{
  "num_hidden_layers": 20,
  "hidden_size": 128,
  "num_attention_heads": 2,
  "num_key_value_heads": 2,
  "head_dim": 64,
  "intermediate_size": 320,
  "vocab_size": 4096,
  "hidden_act": "swiglu",
  "norm": "rmsnorm",
  "norm_place": "pre",
  "norm_eps": 1e-06,
  "positions": "rope",
  "rope_theta": 10000.0,
  "rope_fraction": 1.0,
  "qk_norm": false,
  "attn_scale": 0.125,
  "bias": "none",
  "tie_word_embeddings": false,
  "parallel_block": false,
  "init": "uniform",
  "init_std_qkv": 0.0498,
  "init_std_o": 0.0,
  "init_std_up": 0.0498,
  "init_std_down": 0.0,
  "optimizer": "adamw",
  "learning_rate": 0.00183,
  "beta1": 0.95,
  "beta2": 0.98,
  "weight_decay": 0.31,
  "lr_head": 0.00407,
  "max_grad_norm": 2.0,
  "warmup_steps": 444,
  "schedule": "wsd",
  "decay_fraction": 0.661,
  "decay_shape": "linear",
  "final_lr_fraction": 0.0,
  "batch_tokens": [8192, 16384, 32768],
  "max_seq_len": 256,
  "doc_mask": true,
  "train_tokens": 107300000,
  "max_steps": 5997,
  "dataset": "wikipedia_en"
}
Each number is 500 + 40 x the weight over its row's rms, rounded and kept within 0 to 999. Layers, rows and columns count from 0. Numbers have three digits each. The size before them is the row's rms in percent of the matrix's.

# layer 5 MLP up, 320x128, rms 0.0564, rows 210-246, columns 0-127
126:500467506502444537528512496550535572509461455521491512439570484499517475538460499526524504466430545509568556513493512486497438514452558468505483444457464457520548482567457495469497466536459454461482490494488500457499532550472401566589491538561566528495580444570485541477518451489531446441459470487487486427432524525492483553512512477480438504503516421409544554496527499505451439528467
159:523579530496529500517500478550432516426548497489492519489550444483499497546510526566487582488492524490482429509494505458506544499578547476472486577476498502470535553509559558435462515460475543479542562449482508465440546474441548521484542514523441509418526506488581498437455584508534582490554514450474518501542545516514445404556497494507522459463511477511489449431492490579507479458492
112:506569488562527482513479515499467464457622529480451479528454456518554528498502444511484476486493498473496500476498476451479510550582504520465508493521441486450504515564559516466474465565473487467503437486512465477457541501502478604511595539459516496452503492473538511446506567442594545465566523533513510488433488465456468454531575500526576406540480481471431486523452504560467468522507
101:477533507502570513452459404561474523500511492498554550530498509502512580461464550529567418497523481390478476465527548487475514526484479441504493475584376568545541521544452368491500513481479538509467553586522506502497477533482479483498457506531470438454489468500501480521484545493480515558458419543572470535497499468570494474473487478515496517509521548509444498524491526536467497497469
112:513511513482520562503452510535507468562472520546495499526477512533548490482522479390475538585390528425460500488522486475471587492504478504421495547494464534527414474419577509541425532483459506531539520511455552508456481530513491493578483528520559515454488558556485564506500453625499504448454489501483489552508467471555536507542537488514512548465489532470519502474506549555469515508450
047:497473472515474492454563489496499474493480484509465518491476523583447572497479501463531509483523539422525402527492467488504551519501480503597491535468506594499474521528585591483478473565478490518508473508519491554550443513472467539497502440464568516489470477523474544550475457360530519458572520590455444468517500522467497513474522537438533463535534500566536453488543554522461488521538
095:485525457476534512541521458474514512512539507577512513495485501468461587492534512509467460486516534486518502494584521472471429439534430478548490572494550513541518493544603463403455525469533483518517511490493490456514572539523544501507413467504463550511422504488432493537487503437505497501497510491452479450507510525548512541552505638528474556525491485504529481392581505451560498483478
143:521504512591531498442577472482498387455491521497466456488496479413429495534498558491447529516527510461485493538611525552509436442529419464510479520509465495583542458525469508529551441509494527461504488492486483531507498519526543488430537542518540533476505509521537588471456483540507518491424465518527599507535534507540483448522496502474529531533550569517542516468533505509456508401465
092:473421537501588525546517561493532488509492459505545573524488489482485493582517470532569522527445478484456465485502490545525532444502490516483473578529475512519380502554401484575522483463468578486513484477511502555514511482455477551460510536503485498431469527523536487520514471449560415490485459512475430526566454521492530524522521543529464470479417491461445504475473554425422473484462
073:475507530498446444480541498462525605516565575436485494509452492458509458493513505459439557497472563522527452516488533487430414469449523540466486503447517558491440449498481527465396508567549496498510492627500482481474555529431515412498482477489541498487522554516462486430516482547438558540536530466509483513498526492553474485529536558533462484447492477504429479506479531536488507444488
044:524513504525526557458580512562551480500551521481504409409528499518388504353432471485441457521503531457527538488494487525529463457543500438488428461480496467490474518529572547558484486454506466494508545532632490471573487495500435469520510471472502508521573535524517500461515504466519500458532531483490545544474534518503506518476520508463465473466516473526473486515508501510427553508435
135:514481443458518481601502500492510571506442492521418443469501485517458560515616525465560531472572470513487440563489499512507506563486506520496487515496483499437526421530489501476509542494492506460483425506463486472550499515481536552493547492511502475555481571485554474433394514465532534551512469520489495429547502544468505470538482515498528532506378466528474521532575448538483532526577
026:513470511499445500504606538527556506485510479530506477599541496523466477588429521445527435524495511480522549391530488476473535534486546476474449436529532431490515559517528513521489481461494523484507488579477565523484504523512519439490482539457535513441552489524516510466553555532421509493500514433509506460433489520531518508530517610493515512476480514422520558463571549578446455493504
033:509452457504570532551426526489528539516565457542494550525541461481502471551472485470423555523509559523467534536523500546596489549505523502475534525483471421507479493478443496473482502530481509520505484420504504512451568448459539542490609575519480528557506483535482548554511554479461508529540510461505495585483475519483470501574507442495473531601567534507532500517419513422458464512476
086:484498510531426495493522500425476522525514556486492521466519494493451541572499494554501425485478528502486553484625522515510456470522480431532442476473449530580540395506518516477472448500492489456512523479455436499406494486432438537458543442583515511526465484540530506529505465522464506466502539557545540472532584522490458469408536501506446438531552530454506503531499520481422495490496
142:535533501467431475491461580486493490471440458451475500472527446522535435538412534506534516452498603577459543510511505604524485507476433498471581461516497476446476479587579533517504490495533503491524468584545518433505507498483498399504523476448531451544572457450506452495523483534532545476515525544535462515502469462515565514458523525546536546524458484505447499490490513520523561488454
094:422498531412538459541462458431498534495529425509517529525557512501539525426494538511451477493497483527516472593470562513484472410456569506537556508509422484535491555537468472569595516442498521491506459541507456466500431476558485538484532522558457425436430433484518485530489476453466462526468529488504488504455473550491499528505445479513556476504535507552487528500476514550542581510535
080:505500494485433513596514507452461451479477500481505556492467516450525468448477503490593507458443557502499532480499438559485529492461464556453482477447568499434455529439469518541496471518520473529487467397499569437515528456551511468544483569395588541537523470419499521508539449515482519540553483488475537449441545456496558510415516497524463485525469538460496520517482547524534480516480
103:581474550540564513498451516565452551498493482484488524475506417574488591559515477477488463551453517533495551465486482416461464514577539517490463521455439408488521536477519502463521480557440480476459516452459579548492487455460509524571522529461512545550567473478553492483520463511507468464548481555556563517508519542454481483516567521511520483524573486441570531513554504477513542538497
030:501474501497459519443429447555492557508521477497491545449539479485509449440563465507544465507567552555467617478507503514488453416522492550467503529478649474484453455520414502478483473463496525508507499528398474511488477495516502489500525507460450530531524552515531512513515488535507485473516474521551437543400495537537517499585524580542465461484470480571504510474482526477511475547453
098:454516483496503490478462467510489494552480510568504529526500539472478426462507467535474494441461510502488486472533544498480456469462461502466573495547529483565486505487560619473528534562495435494529512558489471407508489502500529482502438462479444507625422445444525523498512571589485469446543498589514481510471524489466487439454443501447451516502488507581480476553533496465483526569463
113:520465514482458487522563477547437392505481548505460507471482558497508523554486498468465482500576486511536456482445586543530462535483512448504519504419501531514450497524495430457506487468447536547488465524547556507501478543579394457515503503503526516531520511540493610494540492461496506410503586521505444590469488433480498469464551516506544471514571502560503508421484465473494468495498
061:478477526478464509565526537440509494509523493491469467564500509505461538587522510534507470493550499547532432415520485512505451537467468481520422518484528566517517506499447539527476421480499517486442493380400548505555495456531508475460438459464531498524496532508464490460476530523487489528534501476469516492514477520498440540592467446502479514484450427629493536449446513492571523424534
114:552549522429496460575491459523436553472524504549441456502453485472491531531487508437534460472478487480441476466404527465520462520540554454462483529490492526461476570493435443468512475458492505543481487487535599511476443434562510417439590499504546540516471591475496497557555463536524507559520512476488536507528484477460500491466563497507544536486450474538478522428444427495549507486498
047:528505475469489481472517544440486492523480518526449656458507452538565463570521540538490501470516572538521462408543505471506521587482446538524492446509462474502558519427581558426524504497501474518489519551487498511495525530541526500501481558517471556511495465547542478486490522521482493440508546498494509375524498419489483516459498541473537470451513436404511515480500449518516527459485
117:511455468519475515462468531518522467484473528534528454490471529454531464534493457500488533526531542472469540507502445546483475502559462500540585554496484572506492423532556471547407517469500442509448479487499470484604482507454496505499445409533516537543485526510468472627411523543506498573506485496448442538516518509569568517525454551486475535532493475566541456463546454460477426522510
029:479486504504511490501531525450490516516502503454486610487507492481535506393488462514514477525490472482497489469504506506560523619472478524509500515539329489502519475511406495509494519502540522506446487556600496518507522477546502446474496436485486521469519511567493533449477440538500469524514521557483468587471513485457512497496513344478539512440489500553521514527513430491491471502477
175:441467446504515408519457484468510514572510480498546474513432458501489562495539542538485559510487528421434489531484447532525541498509468493495510509474544555488547469505578477533490491435582546481556489483499509432504526518539563512453452486478500469457463545483435484494430599487385536557536506496444470489489555496479484524524488514468495527463413450503462531434534449479510495411491
069:523488467513509507525505477563435494511454597472508524535495537499549391499503505515587485519564466501513392498514544457455494541495511495476517513472383424518540485508536421390448512486495483518475516529481495503506519510589506556504448547526520479455483475514494579532522468524534533541497541487421465539484499551585489449496503463513478564504564476519466461495421531510520534509503
102:513548508548533481572453548566532512512536536441456439511465455441447531484505500508452491515457501548538466539494493527541504473508454496487425500535529509540458443544542577524528431498531509454503492519499489487466513493473548456501491466359530568547542556509466467497605454516501518502533477499556519376495468469510523501489522484537489544507516478517484523452598507484542525525403
165:552479501501527511516489535534553451518524514525536503501494476416449509507478451487511538481504541544469446497507495494482590499506516417440468491503509579516459494530551478475511500527484514522517508489494505439483470477529446534483519562491425529476572513511532413535460414454540439547467592428444511513547447547366485486506469498492582484499465421501542480517522411506501459535548
061:510455501548499484520492562420535540501537511471419474424480512518479506480576507480445492503506528555479447474497487570556548506463462497536499464464631559484501498430625588524518507553535523481512465475481511519547549491545575511506499432449482522467505522476474514441544472561517461465559539484507429494513495556524532524528544490504524574512513483484409487492468446462517510484494
053:486502504521506475436481491487505428486564493536516530499493451500455525518492448471453482519521540465519502554476516479513549552526479490511486505508561458504465435504415532498648532526492501466441508479580496486502501496456480502495513501474486542519479487448578492629481554556574514478530496512468586508616495573449517501516526453465500457461544450566536489522476504462539506588486
065:496528527496458494534498531510494436475522517538495536538492557486407438584459503509611430529509417477491468482489496586502523539510557489501494530481481461502485465537470503475546410498473551489494529399484360451512501534558491473509510524512516535416532543501483470480500474453464492444453471519493503480432509575518475475480473511476478486479442479514496451515489537520612457521539
050:502486515447467496545488464486511552498389453513490447473496495464512458467511451493531505534546451529486503512481518506499441546476535483401500528504573484498489477510500522488460435419509511503494456587556458500448501495456493537503462524520436485595508504510470449498486471494458510509460422494557490587402474574487519502492505431518505537354480539514508519484503499455452577508443
134:526524481460572533522469478484593468598489571498534448511457506476483518473571524465498482499520507538479511432495495495529474489508424515563472481460524589496541447514473469545477508430502452509471467472433538601449513458533423514437535526505486513485481514472471469545569503514532457572445465474523473498494485491530521558468592476460510451507488535496526547569478411447538544501445
100:433533494475522503493503457534507557511492501517536515466481567502539504546534493437548510474514561486596473434526473509472449494391503521546537387462501461472478428549467587557561432508523514542451506476533443511457519512566480510549439528500509486494523512560481484526437513521483452454392545505459459448480509521520440530474469468491436534500536496422521480471489505542469551491501
# layer 5 MLP down (transposed), 320x128, rms 0.0527, rows 210-245, columns 0-127
125:424466494449459546520483456486533530456457484522509511503538544547510484534488512505497497470455532533540520480566501481482460503430579478489551528474434432668528441496480544522533450513483463431488481460478459511497510513437449522572546501530488542471513369497480552427530498508506471482535445527520528460455478563472512538495478509473403524505496515493536569458511527492494465523480
138:423524478477464533482522478512477507461478462450470509516553431501547464475440435601537469505455517491487494518630546526525509465492539440487522502497493533633502536557522497497505462500527477544467537468472383517470465474472534478536497502543456526487495493486616483491490548523499547456508498537489466496541522517577484484527415498492408506480517549511483480484488454553469437464473
117:418477473516465501496490505507540486414476508505506510470510478531576525478491443542544539507502552490497511515614536534546521524505545445515528488495505454672518538594489498454489495511520500518494510519488379511482478504497532550518487492468442558538485520479540429512509549544522495456573520529541529511509591533514480521505417504560454509505480508462450530496482464536478415487524
106:331454482503496484484492496504513535508477496543524519498466480521514542426451490539514537508461507462428435502437461487527518529516510509516513553495480493446482515436498613478494487511481500474424561546386499490452461621474515572476533557496530456459548533532487514504536513518549483483551533491497532501502448583500463415504467542501479567489474485510547536513523470512484484527500
121:462493522466440569485479549519571493560460469521475474514459514534532529491510483471463464532427491408464544553584493519507542513529500503494516523528492467619429516467555508544508519488494466551528557552585556527487455522530431519542435504485470463455468465512593528489491487583541457397436515531496441579458493499556544480505515474529491524518479512524489500514502510516422495489512
042:417518479475513490537473559526460490465458540514486454470481570543473522515489522502457561567549500531536480534528560567524502472543552549482446509468475467501496539527487500503456501480574498547548528471617438547489468516597514492423519456509539458450404457457480494456543481435535525504527476545550388463580499463455500534483528491472549458490479506497451488518527482544543487474471
099:481449515517414418497560573470503569471501484550538456493511536521549527469486463507484528484547527515504410494526446506514560467553510498575530472556557521613505458515519503499492514474606505493520468530465439457516554507507571532516496533521487532539539514491480512533514554528515573520550499569501537488504575478426427544529523504518498534485484583462494479445526434508514419488534
142:486475464531483505506465472482495490557498525489499500488486465456468503501485513519479464565472477503466523529709508516435489456483468528456521501525497500702561471532498548533539504499497437531472502508490437544473517541539521520527548499500512504455477426489520555483513532525507481432476463530517588473475509510521512529530482487461513531483504593504520481478534529524480495452531
107:461502524461542489462530520510519480447497465568449533511518523495475531527508489475522521508457470451499494502556546535485521508487483520514476528516491548576404552531459504510548462503431502485567449504754570474522493497473472502477494519540486490453478506508499504481505408462527444457430561541472480494526487466526498486497526490545534507509443518483472458510469519509518475440505
074:446454518510457419505497545481519589499549543443516528500480525534497454534469525527464501528495556497559481484492529509446468412454545583432489502433512511485443445514472482464448486546512490496492512523400519473476544545451513466526493471519515496500495566542511470432442523521533579557535534512525472539467494547588457509554545477574450477423480496419444469558509547501508503471547
037:567482510505532477526493434513534553539507491541442522465498478501613468557516490497495474467461534498466508508455549532498485603517509479558456499544451505563465560491533497461464457389493506474454453512518486507525524504550546504482527563487532552485489554529498488529515589539500463573466550471522501585577471528528546455482408499559535463558485481557483552493576507530450527515471
137:488461444521459503480490518526537524452428448566470487467477539585509561548515510468521445519536453545538410508528540480492501480503451566544504535484467476605528466470456515466534575477512467455434454501517512570434492499572524527486540449505520488491522517556524520458397486473423493451554520491498529476459515533503419480533487485456444557504502476573464495546504526524448515540572
022:520551519491441447451490506427534504533503484529492494503519434538477488499521528463484478437603574528473476477542467447545584432496511530506506537517535512515526496411541468454517467475463544426470456539552503516482464484467463543493475474453555599426524483532496526556461458522478483431506481463535531526491565461476560602481575550489571495483455508464503476469467571506469473514474
029:449528473553545500522475455454538528495497448564513560542487506440467469486521477423505471550550533462473480495550522568539458519451501418460530557518471494532499470490492496490520425503512505604507444502536641440535541454502538503461533526498450505544505459494532494476563541469509534499482495550480495488533487474483479449503457528534511555605554506493510482570405526466488413505495
109:400466473496437521472494543468478543536538508494505516481487520469495507515463485530512475513474506485482532502609538476459460477491524521446490479515517499780547484490505535493507498508483429516455532514490392512475512500500469564571552475495481532494491469448507502503510496525510502451529552519485553498480522537529510505460538514457443484506518544495505524514517492502511497487523
139:485497489480453527468490485424526504472436480498461521553523447539539494491480531546494474529459510492428492505575586527470537436533483491504543544475500433649497438515549524485454493463549517545438502501410464442539490551468531472506470514448385474482457472490472478495504501513490553432488493542484491507501506508529513533473497494528413579482481512504519533434521536461477508451400
101:376475461483507519495446497504518542507537482492465501532504466531502524446504476527485533502443490488478502523481580538496484471483537520487495509519480526789523534491495544479484512480547479535523468503519429476493473501499472484511528531453516501522469500526517511479505507465514494468446492447492521564511570502461528524531491473466483518488587483495458499471484487493455543548470
086:593474459498532499516506473506469495463498430501559490539423509516491506542522512446554494481510504467523548481483508527519525523466429560490469472476539521310479521522508471509496547510520595489501475521560580526523523474551463488457418516417532512508561567488466500531413472479471491575470575466499475494480485489488511459450526508516569518496450528515546495531462534471476468527474
110:554480556468509526462507558546464473429444477484480497469564503496483536514461476510484476498498489492487501575548523486493493554541551423536468472491453482639536479535504514509560447509497500560539491520592492561531503506574507505557478559517447594532490432493556500498557468451546453440531439597532448491494568532493501478484509485510475496529509581535545545502477465475449519516476
025:519500548543572480560510530477465469487488549541498426485502415514514512549487542510453495485500473470480498502416500501544412545454477550530466500569521473441538563497429503483513508527473525483508463496580499552513497531531527513525453440514501444462446538505513505566459564501541436565508563484426520453490561485555474483448499500427515479438458529517464501484450439416437513529417
108:343414493492379493504511553548589508421480465448476494459546456489518438538524479521507467486516529480488501506540477517508471470453543501521516540496547478568513486503463537471493477464562487553447468487587443510568491510515517502511491475504496592493530481448469485491510489436465529492533518520512539462495434508612516500567456492517495498467539497473532532449489453463469462497549
122:583462583542436486552511476542439434517530492498390473476442510508459498550492471415462492482564485517529483486502578516539467531496450456465471507514523501525486518458506510490516544425493518583485470526638569520470538559523469498452497535527499551492513519499541533515529477497503474475473558512520494551506509437483412490470513479545559528578529508481512483490456537488567506439553
057:532509506458551522497502441530542507499503516493486518493547514509503536475532559616531581489481497519571465443456473538538483519449583515446446490428547556574556560495493472464475498545439471440423481504560474502511495467497478516445465462500454518483497573513487488509447512480486488449469505466528475509495479567515445549515433524552499473499563403506478470525497576550594487509570
129:615481509546551459555473575512466480517502463520464462515437496511473506520502469479513556458525510464548461552495479496492534508506468428538501459523570512332464552537463501570475471457494561457534469518522554564466467554535495488481509500536501463471525582472555494480448525527530511515457540489501457525528555506460471474483455451554525493499520513476475483533541400519515552425527
040:533494533463604426502442596461498528544553530534492504540535492547448521473492468449444475472490506486432445459596515505503540529555501529471519477438443492503469580507489579498511521510486406438547575427482479508524509500545500487511533562545474536523539442553537550489534469514500549480487484480486579426509476484451449547490495541521456474503451500456517466487476483502460518433550
117:536531511497577440506534457476473486504526456516412492539511530510409496501521535475471524516433548511510491464513497468496510501478477565514504520479484486362526519441466539518516497496414573481524527458493575525481541514487541463480538531513554468432472450580567527421523484499525469510507500419504481420500405514440490464477573526503533501528483523442471487493529572558549530494448
021:498433488550455555509501495499526405494488521561523498503493548560369534500509519467506519536435513405456511444532502437479394493465503516498497472447476422456538510425552475475463569574510483586435520493577513451515555494550557502499511428522505560506493479485450462534517467540510522489524452468526443506525558458475479487519563504504504546479554511529543482512480515506478501514499
139:455503468511544365497469533509533526559539502493519496504473451526469584457505540533527449498507517501478458528488472505551552501530475536478447522564510520385557501503522486544440498483548573463498428468516534455510559516507541463453455535465552449519495625484482442468421573532439486539528532453497501504508544450480489541514463523508565563520470458475497505511516488538552452493509
068:439514508494486491495479478532553526521479474506490453490430566522490460472554498553471560438520491467457472545417442449594465544482502550573421441424493480584493508432481572462527431453490439481522489524527496478533552544457471509497438457478510495559511490540508542516519486512538500545461475498498490529508437472555482461548558473489413504494489511454544399483492569521484517545481
106:418524525506514525602444503470543546506562494444479457548480525500495501481534533488474472509460471530492503500479482605526471511507466493478468516532490494693524560529504540504560413501484505546479581486484427482494553428479503463481466514472538543540478511482501473513566500475507535518529466478555447475491429512548517477526590469527466506531467517551471499451517483477545536528467
147:437475473490464495491484500499501487496510485521524523557520495459509492495499503511528470479474476590465478452554528535477524474504540437470508515498503520740458484524511535502481457501477439525498562486494470392515502438504475495527560548496488527517517455501487406546479437479469464506478598445444498499519508514471455482518489504509488529497463483516495570527506426451467502512563
057:508475561553557462451480568501521521482560480552366535491449498527522497504581460445454493467512477517526471503541525511463547497498442504545463492476520526425574487474534566484474501544496527419502477482459503481571557482499592497543491457490489507469424566518505498524493467505537478448463509468524453518464456504514550505498587464586578525562525502519417478525488430483491517484514
047:620492497512444516511508527521532551516498521456501492456513468534443598477535491480446442471492488510570525459516447492520529479548478524488515504558500518614612535514448559528523485433515492364484500491470502509487525455516521505532537512529531463472535478493476519482533482479521452530526446455487467536529518482460563557526600514540550543474438482475488459527526416554513500469487
057:448522496459546520528449504494496532598457407456535447469469480479523536516478486542482527517509566524485491524518459476454504439442477502461505489508520443430486453513610475505453470512511512516484513506588556449440508484457557528541521525485504456625503548444497481418530441473487574505517538478521596542467505477498447484450529502514528517496475518503452541535492457484400522469477
041:409450515414491526464469463544556531515502461498446507554463439491492479459563472444407554499510466464499465495475521524550476448491504477446535506512505544425508514547517535468539506547492504519567534514528584516478527500468530490567538476544498594434546550541427538566408475481531458535545454443457532465508554533495468488485426482477498466498458503466429488490522447526480471468498
127:593548490531547474502440502484491470550512572528542474502445529479448512499541558426527524494546491535502479412404516523488482554515504528530473502478504534346507451479457455556469521479468492451484480564483569540446548490556467554462523486489529488470505563483438498498533502491486495599500458481526480502444492495448506537464540484447584467506497470507446503534477484485553567505470
# layer 5 MLP gate, 320x128, rms 0.0578, rows 211-246, columns 0-127
160:507566540486491497472525486581429502419519486510486534478568416496507510543514511584511545484473525514518421522545520489521551475548534436436496561502474506510523549504581553457487491476501526496516570446507469506447532478439568509471534511540428533422543483464583479449463571503518567481509495497476509542531570522529425438543455465498486461467504513521467471445492485585490469457481
116:483519514532492472480502525527454377463512496488466518515442440524561582511513469547541491507489506489521502466561475541477541549543514493458506487536448486507514512545510548519485442587486503481492476482535418513519526481491515663509570534469479519469546535468555474465519550486565532473569494563524519563470549467500466478508499492497529446523435517467398554557506501572475462513523
098:524501502535463475483459592528481474508529507495489519510502550521552502558494492420475444499522523541531537493544493585424432501503528483507502471491480518535499427560471537474440538511507531513546512529503486492502505433458399449529453410532424501574480543496512486499457537491462548514447476528519409488501476531526476508502547459468535438482545495588442396497535538493465534583552
113:503492518493527522536518546518532392508543516464478439499546520508552427481499471458567556513462479569477559483488446437502474489482520566434421518437485567494470475478546426451455513513486532536487501536542562582439573482532534462517565530480561487505548499500531547437517494466599504512455488472469463498512441437472450522464544494558513450479531478509485486508472474467544492444444
054:480505503497509499491470525469439505495485484474480511498505498515454549535558457475510538489517573531523506334479514551447545510519446488467538490507431489478457532507492487496520498617542476510477476354464513535538519474524520513508503446471509511477434505374515518515501451491542477473504525536464434514525503499494518500492475529465500497631478485531456505506590502438501470560514
098:516527492487524546505514493566507511499486540530490505526526503486408520525590507468529465511453493502496597456552598471473487432452503467475485543490426481472511508472448508509462485508478494487452559488491533545496467512458414482504445473495459492513451536511502511437477445429511432469429505352463428501542488533586525495500508557533542512499474438502524491495538587502449543546490
142:526437545512513511488550502505509481420479510471476474447462447492458450550494533512473527396521513474504472530514490524532487470540473422610425496480507504509523521498455439441452429442455555441537501520517449508500476424528484460427480476586538485508526559475569565490496455525502507512438526430472487512499512511508412432496496488488506507506607486578500469527523477496477508442456
100:480524544495481523464457519559501462525551467461500442530551502522464533496482513472466478515471493442505421506503471473405544535471514532398468546454491506481503526535502494542445512422450548539487476449492574646438500455518530442554581534485532474429565490541522506462483499467541526540514520488534530452496452495499445441473494548522542509517481569524487477517510516580562553489480
072:519484517517505496542436526511506576486451447492473489414481504485541483495524467464523591488486495544476460615486483474556496474408478489540457481451548545484564505504551459539457446556500553462500498472533556588543547485500510496523581522541507549508519511564565528451518550458520494532517510460574522455462492533431546468548532505524504486392557445498568499523468486484483463488476
040:496510516496505499457493475446466449519586531545520564507522553553547481459485534527496487507472484500514517410497515440517515433490478496520487522564508486481455480540548481473534518426508515496527503467497480538386473493530497479508494471526439492410483438516513519484476583341486461506481517479507412507550534423469477540512549376512450446556540519497550529499478486505472476489478
138:498478503489484444553524502527531586471459425549437462432412484528476541504567503522536462457513468510534421526491439492544524520531491544557509505483446513526523473465525490422502542457521434472475436492453538493494501505519515542480557496583440509542479503509529490455390522469448505464512534564446559463457528543482468429577503477500473536490433484565459500585471512483472511518536
029:523500476454517535443609483506515501499456486471500485562467515505553517526534475464449472543481494423501511374503492466520532511596501512434498501505536557472517505546598401464508515502471467517528512492562471466471548508485481486485546543488452527440496452509472510494536562525501498468485500449482418473572496490486511507527496314498459461516481519492538518453516487497471468503509
034:518506493519500483482570495552470538482569544489441469428475541432434510579546457505485478456483515603498559425501499459473501501507459532510524494474453523503475534455657522523546515541505476555536508541556507475499507540487503478528557502476502517511526509592487500507530552548606488527536512515546492425474510608454524483525528506461484477510453451567453523486527499475483527511483
086:537516555505496520516490443463466498523500572512502513478508449517485554555522551505461434470507508514475502476543532499537478533528458412558429511420517550462519483584526490504420478522465555443570468541431532451446508463439442450398480461578492456541469582555556548486520482510493478512492577563487468492523555497432447489455522451545528503514519525547501517476510522503449485512481
152:523514470449442459463451564469512521477449454407487468479526474566550469538463536510572522464501562577468563503509496625500507493477452482477537462511526493481452481560559516549495489488531529505503482596543535486522478516459502414518531467481514451535568487447521435503500488513523568470489502528505455516493484479503545506433479497537551540553431490507397533486464517545514582487450
095:475484525481503452541463475454497576502505452503491556444551535501518502463511518464454469503524503535528454596456532557504476466477536459541538531499480497466456558570511508579549528538445533513545441480556474453434408456570489549506538511595439447441452483435557486480513490474482500509531493479510482499460476518513481481532475445526553449463473484557535487562486513536583593486549
081:484491518510554496412435541545562468517520511537489479502507485586493439512515541550460422542504506468524442501520584436545529451543523454578469524515431488516538467506511456484494567493495556510480550606522444598444528521513473517481476508551418484476479548606540518473508526504490467486513525483552527487566465534478458483564488490501558465467532486547567479506500453477543497482521
102:546465481512527517475509528603470499480482518518500522474612472500485504450435533500458452508491487495520546498544470485525503487593510479497428492444464481523536510501516512476492514610451543498502540514476487481519519451489532524587451574460462599489550485542589492486568483450571463450498452551529547441522538551522531500459517472511522462424603537504514515532524513502475456557502
028:478566555519470509427528487494494421501462497519479588505533561544477499461440455489540485483516428437534473426479519504567506497511518473483501490515505508518512540554514461468453489530478517533481567554553448553449476501457526458549458552555518482511491585603467473571466502507463459505513540470490507571462462533519467487497495330529486491501508479557507480483502467538522446487542
108:553541495457599508433488475439453529524491517561511508500483526513450494494477498491470560477484498479492460490503536470389501475509404529432523500512504480490472532452540591507518558538462488472566549562510482459473509543461553508481462485510445441597456511488526506486491491596509475502494515577444500576478525457441487479406509430474507535518485546509493498550597529520492530525474
115:493511518548539498516516503499480471496534471507502498523465537567512483535490464493505520543490493487513557514516543528507573488486469518502429489512564447490505586461520493595548574545494575460523570472491518509376487460597481485458462439472491527513500577498509511528468452516499506484469509364533452487495491554524443502532489500496572445473528505500562385499473558517543483448543
060:525456523510485498533503538469477550487426449490490525493511502473477474514505498501435584484486522504465438484480492531589485365508527497475502471447474472494498552473432501523435570518508493501517443461470537541542508423419531543496582605553498503487501501556512480379511518455496526540524431559489460450483516584451536543533519496484478460468486502462491531537553440495538501509516
124:498460509599614532491496580467517501553505468501516545461498553549529475474503514496535550454543470490562465560531470540457551535484422489574508469507543476468494495504487485562471532519484594457575518566476498560485528557481539503522447484485449440440543528523545502473451567508493504472471537523481464453525558546480482475491421473496505487395507512506534451564556471522538514460510
045:530512493456443501517492443548467479494509530505500491465523487500555501446456546517438504541513566465478549508517507423515463481500520490512521547537568541480494500481515565424479465413487510486541490384466540507463529521406481514474532493488453526504498462494464496556496437429494510523496555390439537544586478540470535563575481378488515534447516497477486503471546518517427503478507
107:434548511455515508476460500502449573531552547432523573459485497475507528468443495520507508451511404483544439536502532542528497452521545469457443459510491460575499525556515482502579502502543530501552520544416485427464477525472517507554519530472502514489560481468541540527480538470499547486539463596573561478447529487480470422480505454504502437439556521538466557535553504514498551571499
027:526519498513521472544537519507480522480513521492507513501497525530562481466585504530543476502506495501536441334540498495510541409536463520505476513435447504513535521527482475492495589432459523514538493524569446480414480508597517472513488476523527485442486484520480477540493510514501497485528495615474408505461493479467457502499489365456503544512574494505491505466475530530475438504554
168:596558525543538582465539489489452517445479523473472526483549515498497431527511485436488480482523463540529508445501577477446465517476514492496514527501496451447457543508457532513485483580396505493465534514507546606477496483476405499541561499520509530536522508524531515495580404545559488479437523480541505504512470517472509463460500472539513434499598527495547493518482575552540511570506
069:498429494435507484496371555519480532575528540498510460519486500466470535443498442485495476518490505473569510585553528492495483468470509508482525463512521490519505522554512445469487595543544586520484440549541453549509476547544528541538440511556522543476499578547498484419520552560520499487517526517489476530490463486496457477491521482460569540464585429583424454500522488505547503520530
101:525550561499519522591600547523537524527487523402508477477427501499441458562539475495540453483489502551523511565462438479541455497537514498462430492425478548492415540518484487464526513512557537432456444535500512520449592456525541492519507485448538486448508530547502499455537452488433487515511473444471506453476489439499515510511492479561477569501546449506542474504532457492576447507445
179:524472471475513493544494537516570477524524491534535504496518458424456510537523462480517519468501532545446436485510470465506560504529505464434463483502475565539483481541557464499481454519481474515477502473491467447491480450496434521488521582501400533507541484522540407547455429440508419548468584450432510494565484560392469478493500529498539480502465406486520491550511437490488431539554
060:495525529458494533437461523473495563522569511543510487516484521477519530551531483525476466506511416476517618574490517466552548481513528485444498500509449485479485528571431581492513493434521523514559481466486608494506533500538505508528512497520495561456486464529518542445502465506541505527477492556586531391433472589435475464522526605502498522501570470427528480525528481498494509502502
049:491506477508426515593453516468481563550436514532523399514535515507440444430466430503540472497487504532523463644485533548461511426465492473513539550504481486503518486493514586499458466494503531488506487486518453486527535446592541494488471440458530512536540575512479455455488514557482439509519510518495424497464509508500508511494538448509507546434429475525484499437453473493476444516430
065:513522514484500509490433511476498499534459490490510449538451521462428571519569539521526452470492502461484516478479498500477567528525443504497485490492521512513502548489596485547530460490498497513509521614514471430579488505641474502462475416478464456407501525465502467480524497449436443517539401490507555436510538451493476513501529543504492481429497541480528544555503473478416432525480
043:496469526474486510442403487465469496467521483512504521499495521513483546382522493497551514489530476472508452465506558488379552511523542506502505525433457522483532612507507479491525534555464516478476515481413395495477395493515528528508465485527523441509468482426509472577480608569515456477523490577525550498508473472497455489491466436481506424501468521486532513521474511502462544504537
139:502459512516480463473556519501392545419507446512472542499521485509505488551439491508515523516476468463532489553496503511457536535486572477453517517544463438454451583485542533480515478580492609504526548518569470399560502545473558504555488455494527484517550522554540512471436517493468537449544537516461499515523518479438486445505425518548526566468511468484476457424501562552484467503549
099:459542431479509533496480525506514521474445474517516544515485536528510535493484502480525550447471506485566474482516510536447491462491496473530505370386548477446495555597499436537557482530474539536500458512507508499486448508598519523566449488496515464464539517516550440503394542501480430447446516450481395485463497562412501530473472513521474526540510486513485474521502439543525534493490